Weights of a small GPT-style language model, trained from scratch on English Wikipedia.
Architecture: RMSNorm before each block, no biases in attention or MLP, untied embeddings, attention and MLP in parallel.
Training: a variant of SOAP for these matrices, 150M tokens.
Each number is 500 + 40 x the weight over its row's rms, rounded and kept within 0 to 999. Layers, rows and columns count from 0. Numbers have three digits each. The size before them is the row's rms in percent of the matrix's.

# layer 5 MLP down, 160x448, rms 0.0762, rows 0-159, columns 64-127
101:572468447504503500479552585494538510533457531562460442457538519519481464442553529479515508607587523562427514578479526476578557468470533452471553577451555500505530515502519578479497498405491583
104:523587521537533472505449534402502475575498448531477489547456464504507539566553497480454516551526556503463466465497532441531507610502490457462491445561514485459545529426514565496496436501464435
105:542520468567481460485571487532456517438519455509509572481615534519495543458444481601484524500494502502493598544503553543473522506473540489508507506501456551564477446487546475486475503448541494
094:466470513483496452565503508453543489529485515521458600519459510546555536570487444497487580481515534400551519513471438527484485526435483509449553530502508467425475512529530523531543514505552506
101:475549507504562432531477542546546562452506546550543476507387520523488488528513474512496533501476472518498559464573464526531519486570532518522524531490454518518558602491546528501431527510491415
092:442499427455511458545554485483527513436560481549483517489449501487560505501594476603470432523493502515534592508491542483495456524421496575470532483443561480492522513481520455459515483457544513
105:497552463533456534483470506546587503483508483508485509460555469488560558546481492572427477493443442508497518516531482493444542479474517482508478519503518502519412493504492526506433559456493525
097:491515510467487411515593514497499578488459500450470534479483539531501509492462444536532452527552459485516463511518449483512508441457525562562439487461518484529486502542448542605505512563446526
106:467480442510508500492520501446488476456499507426500557489528452533543472541510441507502514458499446508451455518576530504540523502444483451487517430465490616552469503514511434463446428489492534
091:499515502424475475505545465489394498475461477449555482505536575509468463432476489440480524505484448473406547566474470520458572512464523443439522570555525564509508530554471492531503500541462484
098:455480527544424537469500524432454564531487466465480445543493579473533493502522513602524488501543481467500489565494384528518485483476481453520488507540435426457530536558460444430454517501543467
101:505517486566501561449521466574499512500517460504407524419571477560540433470534549543501517486593526465446530526470456469492515492516463509524558557459484559515469486451401427511476488565485493
101:527472570468461501480460525491517486526473514573444534468571454441470590536440483491577585581460517421496497521490537480500451406511523490506495482479474456495476479392403524437493541494575523
098:470477406528518544560528481517449510479480554488522526528510546524510421506542436539506592503487482475498545450479553481472460583485468574559522557489454516487493483451564496519465493537431498
101:472528467545523496508480516448507503481547502542486494539476481516522529495556470532518493492519463460548513460474504472417473437465502489506476476438502432508481438440486389547498552504525473
096:605476460470542441515520484471543530503462521468450492546514565591415509534511445475530493467538483522506474562538526494448440514499442507474417415436426426502548390546562482522513455443494467
108:502570483541490464415530530568576427474549457529487492426468463469463556517499489464565495521516445530524560523493495470494474522442487480525561541447456583542492455482491486526525571511563570
098:510444595544494459533515540531573463492552490562522531409562576476492577473503550470433471552548547482519462520557540578521465512429465502482517497469529547548495575477530547485511491545490469
094:488441469528520530521479501490546540464522539455538502553451531474398530471533517559495611486519542557474532497572524458539495514562565473454534520527499576492535502553471521425527529629482556
104:515498498550502465526492490563555432524494557557480555505490443500505519534522513492498468491587406442519515514564469461541504558497518587528508497539548490465586474554454490516515500432471386
107:472552523530489482441524471544502362527485443578481459544527518464498541452454561545484517500458460534516533513513544435467458515497482459500533524556544471533493495543485523510482537521494481
093:519518486504480466466459496547468472485431577476534504552483478485494541544554523493453514446512530484468495514474527506525503460532566452554443508524488547458507530500567480568541518533543455
106:492562539473428585500491484574486517486434547602515411544507512573569506509484577506481565462475493532454475435504488478538504464500459446501461516513450519429516501516520483460424504500526476
093:450539546546465562521543524493473455526552496510519522499450476457434470512519480512552465496458506495579491487511555472597512518532482464496546496527487483494523524499468530533513517534574503
103:596509517447466536522519562518482481464476473570515444445539453492528573529528493462536481416458423567463464501492487436497489521529556441533532504501483402482509484422486450464444541476549500
101:505490550462461495475481509530513523510567491478506568468510510577488526482480463461482548486478487506571486487480477443432515496477507514412608563538497476506562530545464483588450488500501506
098:404474485519528482562613496440447451550484484431503500470486476500461426498525511494488588479480451527559443498479513394452485521467463480425532517571569572537534447495465450486521547496523477
098:493456552502441467543498418475512487522541484481423492543523473540460433458474533531520516489477529503455484440521501534541471525508469558540516554543512430481486494532488536526435454549511475
097:590499628523477433469506503538541524480565518545533539485567466510450496489510540549496532452492482506495496508473520496463448467523457510496496502519508528513539479487483521501524440452494524
109:496468528462591565473496465538502461613510500481525478494565505547520434538510475543533425503513484515526526492500521506545472458424532590503520516506444493579561485556547490488472508491490528
098:479467477518528533565508537497532520503490516428505519485490463517505514491529521468448555498499453502506530442503546481429580416554533515433523511493499567531480511460656472491508510529553482
103:441514480426522455492463515507434457456460518503537521479521458553507571439508588484473457452469448541461491390525503503514497490511458540463532526454448459537480488440526497477569447482504476
106:516576427453450579493523459473518541533532581512485516588554461478579500479496485515486556457515510481529497524470526452508551517457479453499503468501513412435513503478461547540507429484512478
097:518474547502510511477586459526488507484444567519497554428508529573498500434463499540612483529566480476532539507475482540518506505524450467470447495507467463434469522478452505512586463405544481
101:483464481524431481519521487462499463637522511448510488490543521556440499542530512478444433456463541594460502505483542484485519523386439515527412522498543498522512382438470507488507435554557397
100:480469499558504540455569463474514500516500431520537515526499430496533490422490572488501550523501467465473516533467532556474546523561484459501507487489510494453470480502500426390463479441498488
095:491548462556501543459544479491580542428509532439467406550487543518509506545465441500540525508495515523558468562547545493500456514544500436489508500410489511518433496526508480512474445526472452
100:526467515480477492441501492548479477590525502546524505485485517524466540534468465466500516566551486515504490436560492487508495524467555515445490489500489513480483506526542509515578484518587549
102:512493527472463496531550535522520484521462453482557447532442432497473447458520498417499428488515485526446595503546456533537569576535468540483399531515527483526500468487491552486467469454502608
101:518413512473487517522526468467487498452555491478506472499503466427456454485488537463483445449526439511528525510487546439499525520468521516472487586489445410458550484451475533488481535455501541
104:497496480460567442508483459451531452499497516473467573472479508453481438411491515509453411551482502533529487446411478510490561511526443479482499486531474570531535551488485502582520472521479533
100:462497469526472497555489475590538466548513583520436555485544493465556412451491472511569532488522468553544538501433452513535528491529494492513485461503511482470520508440470464412520499502609468
105:521556570526530567475495517486540458401460497467516454456555530468495532507540531513486545491515499538429473481498498413530532475505581477486433516525516504499525494500535515520485518571491465
098:485457469431590510481492419517493545455517520484540515485521538535504572433434486482467510509432525553466494462443524506504541461431467532480548503531512492513499480462501457494462492563539535
097:510491497444505462467540572534472476534469571488460559523525472516503452559446526477486522492490472490552501442496456474522514488491475508453501528459448464481536490540489428511536433521498573
097:483552488562553493541460492462492501467553441573534551507502456501495465457464510497446464469456535468490463490485497528579526496454505506536608533584476454420543513507470489536508482498537518
099:528519497556478421432510485495509535478494475549445554527511574556502553467489497460541509431458528540503510435546520508571580493517564393560596499511494533466503483511473527504453553487496508
097:514523398555540555549483477464485464500609545565521460544559536404550507529552423573485491474480543563496514478415444508515528513500470497556464562467423524462556460482490505542542522575540540
094:456544502557592477499510451509507515449505409501477495487520504477527496422523430522443462441528566431508548502484505567542467525442425509491409527500495510473422475451502493477530504414523502
098:487509482508457556457509575496553500426508520524481497449565444496500482487531459510494491462534507482496519504481543494494489558549489477535510426571507464535502526546464509482499517517482424
106:511467428458529469533482556521513482551512507558524468505514553537538551449490380488557553544502445527438496542475481424479468527505468527518539426450445456476529488545484510410463444445544481
104:500536487503481503476575431494553518526495513505507554475493494533412502487544495504559477540541514509509468580517533520566469446468482424437528455441490464432462528512457529488500495441570526
100:479463495522523507538534451545564526456488460478524464529451473493485488495464511484501446442488500501527574481474564434514542532375431507492527484438563540532513464468497506542457530505526449
099:444471483541558457476495483490520524446491523498492491509532481433490454475566534483468508476484555545468444494498485565523495508534529502556417459456546581577483442465543450537485502464475534
100:510506506493578487521502540488546550560518421497483557529520513580483531540502532517476497470471556488515520543578517501484478532492505473556433521515445530456492505475566436427532551517421511
103:422518516504449492525460508506524458471549576549465497494514565483532477443528546453503491471596535542484472444479529509484479516477473468451565460499433522508508501449556514456565539564514408
100:506531569472484522460539498515591523510494563519444517466530472498479500411518448482526461536488448543579623507491478537554504505516445502469531421440576427532556520482533497451535423550521520
102:513512527541521498558563496546482483435519536524484489458483524514504420519524452470505474482480589510560498499449502506519535453523451464517539530413417510467490534542570574495522549469461469
095:520506553583487486479561507541526494508477509543475414457536459506463530522486502534549550494515403494509550491498575519454497424480484467455535542438533462520520478567456488515438500495525458
096:482544510409517510519486481456563554484523545480492537512474469485531559475487540501439492482452544513458447531484538512460483545550519446421537497540516471578534528485457563537501476490532475
097:460533558463482487483431491544539529472393461493508538457560521478505497589553501486499519430498446479503546492498536415530542532451521496515494572459500562499538519440484503494505552426526478
096:547535433489507490535470479488543509447500425454456525484508501465478473472527519461493505518567478505432460517469469455568442486495459567451546452437543540507492551506524554525448492492470480
104:526471497523516492501535496505552486466485529487496493566577477514469430535466514490440555500523546522534493499561496513500495488432491466605515490504484556502513524417513533509441508478517454
102:570531463532491468561424466566548490431565556474483523480496536508489549512552514452474491496499545466444515553501535467588451496543483526510432558539572454444494550460467458429490487498475538
096:483494497530553544475392540534484461480492475519479497481460554492509506462429586544570514458516522494498457503425579561494558425528461563537536582474473506532483518516510483388537578522533449
100:577503533512452583518462546496482504540522445499458530455499507533522495475575503503427474571570525522478548545488526479581439500538454513571564491497473537511558500527481463509529509469437518
100:523479515413568522504533514509487530541542443449557517434512489512550506491572502546485500560494493530548496436439522526486540455462463434425528451431579537546469565482567448520515488469447525
098:441500510489537451572520529515516459476545434442513372524502506490555518464520544403474495508516428481534506510571545459441490590504428570554526495491518575486509543508436463486533522474504476
103:515482524470465497430399488541503495589441537516469541513503504480535451504488474502496500476485543564548498518601473488610453566514449474557486492443499513525512479543541498524476540484481472
100:509563505503533501490498443461545480468543552478517532479487586481520477542500527455526534423502499591529476542414543524540443534547433568505520524542522485481534524421519508452499493559558507
101:468507500523452509514459559468526469450466515479451571468555537427467509535477493488528496485477479454529508493422475579473564468555501486443543513441442539502551530460640534540511463513554524
097:474483506499499478537509498557531576537502533506504456474489481486475472497483499500420505465434553488571477576530493446476462494492553537518576564533504490462481498483491459499505462470520532
102:509501486481507478479511492601508475591475550498477526485485467459398494519472568505488449483492521550438537531488550576549527543478487497562471587492497510480512574436523557442542527541541528
098:525509507580450489517461546533569487444506489527524476479488522487509493467487496444468496486522509480545550492472498519537475491441478582443524600581574471545537502449492510545527563485530493
097:502490446523531469503493539501557526479517509513541546534476497532515455472509554475560451544456462465474480540450516520440512422507471522546473559523457504500484547511491513567552487522464477
099:577507480403464458553473527545509522484452443491495459491476580564492468460510570512515463527565506509549455478460510489507453482474551434492487499555415536517506484467440524509499495463492584
096:449490485513428482449407458508511520439511515511471503472484535438530498549530461527470494448535458543436493478459511436504534511472468550492598431500515513603458453536480521443444470556495488
103:505447454477559488470544512424480480492536592552455483514479525502499505459509589487556518480506511508497513461427518504535466548509555546510450495529491479395497568512494467459520471522488468
104:451496496475515529511507491522484521475500445385484483516501543463525542494481503448509463449451486547503431414484453395522489487547475571525555520483469537526536566519474560568498527460501457
095:443443519463500531508506513524567540460477468482551502464572455519551515440540479490482464514431537515499494525471458589499511465516436525553429480574455489531571399537442510527415495453423473
106:546537569515523494488453476500416506471476495578497477454526562494522526483589514544507537536550502515511566426423544470554519481480526529507509509490514479509456572474546464513485526573564559
098:537507534449470506517502533517553476479471448470495548521487476424490481470509464547509515515518479478524564486538507502474462516477563465582524533500482436509568529470509462490413509463506557
098:427515434412482498382549472518456487460468513527526460439458442512481502555446530491515490517466457470541547561473472498453509532519506454551478517488470517444514516494495489479556508583486485
101:544418504563452548427469448544479530522513511535491548527460554519530538547473493520537492526465525456485525501424507526417496504547528394504545477496564540493483451547632514528480490509506484
098:541541495528473540560513500459472460484454456501465462568536512510551473526521427555435501526494521489518469520598498435598466509539523514497542574515478534517498536476510441496475491497539536
104:467488510458467530509519484503552470468479574556560460470479482579493446504503442544548516513494491528458519460605515515532549486478490603496537526466525547451486464455513461443510505482544527
099:453470492484521561454459529580454514479475513575621524486543528473466492492549464494486587465451470492567478500521589519516481514558531511512501479509482503458467457565535540507492372513538531
096:484445438431529543546546445541500512493463526500444430529459498576485472523486467472526563497488476523521438538489427521447524533570533487533501477520512507468516509477481480560482529471593517
101:543513469505551445472473461566584500531461521454540463443525458513480496511519546435519496467486504502518584493467524491482532386485537527510449456483412526503443524496502397445482498486542516
096:471483493539497518532483527442411482495427533534473568434517431531513567609468547556464482486495497449537547499493506551535501437475469502566463457506513450544453535538502454575485487483542515
104:508541494542373505466502500402521519502562519510447499507460528605510463487507521449526498501505420499439546534524457531528468510460471450479528514436495425519493489456472572460538516485572490
105:509525553493531540468482497537555487485502392551555508429443551531531520525524488487499570545498479538494500475506528461519492510528475534508488551525461486508489494488559530490424557567532502
106:504465510502490475500482523525490478490467539477515577458577442513450494476449528502448535526494476500498527485501538529460524503494513537460446519557504511591544524519538512541464528469458490
095:468475501440503391489499492481511534525524464496507547490474433581526558470493495558471468568493522417503528469481448459548527555567417461532469518523489559446588457486490471507551432553408503
105:512522555531428512521471493473542484486522507448457450630540478535558478584475530466409501466472496479493494465489542470516511534477536524507519520520527500453489526524502467433457512448461458
101:471481461492494559523502460483503518541514526492476555466537513474530468505502457444518477437517621441508468535499494516499444472485505554496484469475546500482467489534492547528514463502566539
101:505542585522432524525494473436490488413403472577560439490469480533514536543510507560486521579519532565546484538445493482510561482481518511537499508538448529463504535487469484487500486485511491
100:488455575441512496503530485454527574476426483474498464511409519554544498492475467568485487494552475495500558514514427562466558578552585476510530553486531426548544586515486500443510526490488553
111:503546476450583516527502542532501563458484489487524469534452430468450515532477499466542515521585477561564462502528587482518494550468457484475499516501496474512474498456474476474568535509577488
103:528438526542587407554475478449541521437543478514541494576531515486486510465553502438458551538498492469515491529459567474531545465505461517468531513449520528450561508508547510456555522458483480
095:416536470457444505521454430488452525544504430506521552496566486502528477484475471443531566495483464551453548512457433567539433563562449532476542516518484550505478520484528547489488502539554510
102:474516493490494444485466533531533593535490421627462530449492566447475493501490481535497572526554543530542503441476429410492518526517535466526554471451448449486448492454449538446422517506549522
101:509488515504449482485455525474468552520514522454398512532547475442449473462485513528472539496451421460482458511539447512546512502488533471492522441536514450518542538479447489491517571492562499
103:469525535488494513488491502533459514538477507581441527466520428478490538511495468519484511452583467539458496538465470577509417531534464485504544468555510577534521517451425463506498537523521529
097:558493548510488497549516508487478522538538482408495506431445490499510535528525562521557495518560492514478482532537504473482487418525479558430473547489524483544498485567446454486485528483433564
103:513480533519435522549499475476519553469523464509495505469458473546492495513409460464536531474494543505532531509536560543513513556500538518523557516529517580480471464444511489596507507546489501
094:509550373474444495495501536448486530416499493461543565543463473544517481472547495544506497565505438481520460526504550520535541525574527468496455472515482524526453510478547476391436530475528495
100:523428491468482509524482455422479526488495471514447513475544465531513509505464465463439444464521511570498492434486502512509585445484501409554486510457519442504586488544496464519471462473542477
102:428571466532538539541490546536452424503496506553532485451513503421496527513494518492533479498473516514535475459502432440453537474621480472553547488560529510547489507514452522460506504462478528
094:475470558535451535500534437516548525530473466508518465457507487497546498536483432502511524497494524535509501418470447430470495441541546450473535528413543515512504564476468472554458505493521507
101:504423481480473525499570501482493535554488484538553562565506510543565445464544449496551511560528458537464452482530499583466509435524446522495490513508511549543560424448462493458479419500511512
098:565573499485415424540487529567517518515453512508521503535437434505449459460429493529552473433525496538536499531466522521566577433489513511559510490539399459512425535490530501486472457538511499
100:427472502468538444501536382488481485472507529518468457489493524408475481464525475520506510511491510505510435450540494494394497514583477424526462476477452512503568557506478488513449539491509493
103:504483575540552523531464499539538502524529494476545412514522536481504428498542510531496508515523494480515475469564563461543531514504465470527496523506500558530449495526501485523504495505539535
101:563493551573476422557580527501536422472503570440478477465493458536451485484510518516555467513526473553483466500492555543526490530432539526435507459523464507494440509536466572457481494534465512
097:503470493479602529472508461446515461535521473497501475548453564512511503584558455528513499444493499490499512482469475487446495488434540585506494478521486550463517443534498532433522464550507554
110:555488519475484534449514544487508446493453509609520578492496481539488501471537485555482493483515532466527457494505540469475489537538490538475531433457450515569497492519462538549502502503517541
101:540477541456452490411484535521484542479505456542504470426534522521496456524517536440474483508520531495478431435431500442450513562565463540474531510520533495431553524487485542509554608541462499
096:502461477541564451561577503504478508450440524511463501538550531442514495565534477471468442475560558478512502447472552470542451410454563467487493544415513528505509492478485471452530536515477416
101:507445525522497465523541468514483502529539483509543443466441487520442549539432584510498470471501506438506523507457524538468552553499559482504418534525503454477469431495466477517506500500482561
096:532482515524475529448457527555561553523559497462497552599490531509460466503447488495530524569521498491527427534504576492516513523495457507528532504558588479499465505553514593490579450534500494
099:518473446482497529480521516465427480556513507493447475426470512513543548421540539526467466565461396509483514489466460554467563490533509454548546449450534540494561530509557523464556526489405540
092:618425479554502563509458491480419477472472487463468480534512518532538501495569526506512517559497497550531424425479461510468569482543508520427538523476515484514512464517484521505522465482502488
100:504489463493501546543528481515505445532500484460517560429532516477466527461499567485514431488487528466506494588539454578539511516542517455485587416484501462498478468524492462506487494512533561
097:430510414506478479522519499561509454444492509417505515447432487578566559502475506497504475564467489501484475450453522475547537470514572504489537466455522558511481515516521495453485453480471505
099:436472527461554530569548506463468531525437517455499422505537517569556470523509489443476455427503449461547454489475525533452442524530503598453453437430461481409482413513534480506518521501510515
108:543559494515528562551535548501515484520472530511555577491523497484404436409453512494489534457492515518534466526471520522457494433555528529511478486456482462464499447507517528501432502527462474
102:415539514436552479473489503398547508446468441533552535573576553487559589506516515518503519474511517459502500455509496482564562513495523561528543525584520535510556542509536435592427546433503506
100:511437504442487471488439461473501486505539530482421514494487467506516528449453490483450486522546534511561513514462496492531500519470551572524504479478490504499521537438451433505522573439413515
099:549494581482435463472432438512461476502464510480509473434472517531475492491528484460509564465562480523467512477483569487526485527455457544447516452474520571542532483433539536467445463475526554
099:554603532477481488540456463513501481514520521551459511513541453534513493551570455487501506457467432477493522500491591538407495510565442584531453501458493532551533488532542523489507520535443536
097:519515512487551500436523537548505557494579467522469518456517462481436460494515489509404534501511472462626493526468527564466489512494540522444474467529517563486519523530459542495550536457466505
096:535515393485545461455489517521509481473516504399475574457499503508453480595528475540472480424508478470496436509548403513549519536496536494510413575490462536501461502521557474462467468442531463
100:482480451541444498577462471451487580500513425446507480542443513532488500475533469481481522514477465514505431435468461525560485492568503525507399483515495589522498570532436497466418495511498461
103:556450533460510516496441449511512526454521483534499473510472559577465538513507538448517454539567507467518480498424406506443445445420477467502521537466499542535524474540505523525429495463525563
100:527491467473538551447600590497495452503488505417497533509488551556526529473437533473500533527527401470462576507514477516497462442525522499569418516488420522516416526500438472475523447500522521
097:557431434483537543445533482499479453493487454538495530512547487486547476501456519495513575549455527480526431420513576515495495495487510518479483498583540502540454529590482514468538580503512467
098:529491496534530495482530492508518482502494488566538514495474442511481545475527450450521584527470472539488508496543491524476458575535418447533512534493577479523521513590475506494461514410537465
101:515475476495519487471462459502515573491558507473522540513496471502543548512457491518484497431481476491484474476533498502493509505489458489593447497505574482519462512494537489600481513499490524
099:544455527518476545474473541464459539524544461489524454522518491488523499559472484446445536432497475487477498524504527496451506579567539538506514448470497511466460474485545517492435472497469525
099:479501520519496491444505563435501428413511549510538467591522575461482520490524479464535510563493428452580522478492478503440475477515458580473470535476393541529454431501532501529472510552496452
101:485575493551393437503461412447440479504474543486543454460478488473519523552518543477500458429500487473485510518530427554508443510525473572493470477571514480501488499527447471524564499522432496
104:463490549513507559428467494404560481429526506557506513489526457523462544431530528506506535516517456531488525472530440588523468562487511544472477530492527551503500455493516515492508430540494510
095:549441508449457501493482516551526490480469577462503493560505546584472438560440568481497523515534488497474531491459522540459460527510522499536470481500485451506510432448455428548552560522523522
102:497517518567501534509377480481565464480516480575584505431515478453485450561461571534454452409405507475463520532581470529533473504517392589537486496505554454517532497480436483465505481458504532
100:466506511476534497466447465405515571506474494599548507519481502545549442513469473475551544535528470549529539456486452507465534475536519502473516486569563575530419541499491434456491521525521421
105:431475482436490508438536576446451453497496540553573491504501547503477570617480483442557548490520445602528489506525508469594411447494477472530489478505485407534450562494417493450474544517498503
106:509515478558513542586480517570490531475571513421412491491513513553496511475501507489423519520429494484457449550582481491545604542525519517461404527572495482529574535506418490500538422502495455
093:469468558520465470431468493473580485442453518479513509476551564439459537464498529586529520496491459484511466502472501497522497419518493528503517496544524451469518529551460455495562482466459485
094:465496429485537501508415554499509551424548504491422479502536541532540497557481467494536510451517569487565474510444556555476507468443451558525433486527540558476532512641555478468506563486490629
104:527435395510530458458526552483499516515499554493502537505540484479556522488470451535503502461567471479482505592524419552538408498456427534474563536519409446500461490468527473572468441523520511
094:490499530489452522480477569426514580432572471459414532586504518473525447463473460498485548512534504469528521423435491457507527497567420536532554557500581485502558499451558460469533524503497552
102:528505528506466498523466415445540436491598507478553507496566553527527510485485470559507527484461517505532482559479557513571468474529484549482440423475527502522530447465479479449489525510454528
100:458467480464508493479474511560495464474493546476492463497541539494515488432508438504433487510490530461509532528472510470512502463438528492510447601542490450460547449490481453458550487557544533
100:547521471514538556504474526531476450510526494513459476526487513508489418460476482545526470529535457507470473517426506498553493478547488504429433512494448489500444518540563484557511447483469514
101:512475440415500481489469479522544531484434467454533487510457513483555558560508544530510528513374485413502456482512460519503516497532543529459569512531517518537478462483441553478471488511490468
095:477466560551548475486517433541533478417463485435498550536457486510418535485475488548530535507584445496595506513466478484466493477489464530540462488468514474460405507537537516487498488483540507
098:479508484570432545553495483408592569454583526500528521496499479509545499511450514535540508549491473516516466457492523475523516482545510524491474465481482502501451547489491574491446502486414497
102:549576537574569536507577462518487477492536536484544503466545517460498513523460513545484556570506467489548528468420540486504471447498449585493533476494492543457456437515456506515543472506489476
103:524488440549512509489573497549479501507513424420551432489485491495475510444534424454459481481477505549582428479434520477516511513562502510527481445457455528579511555563512453439522552474526512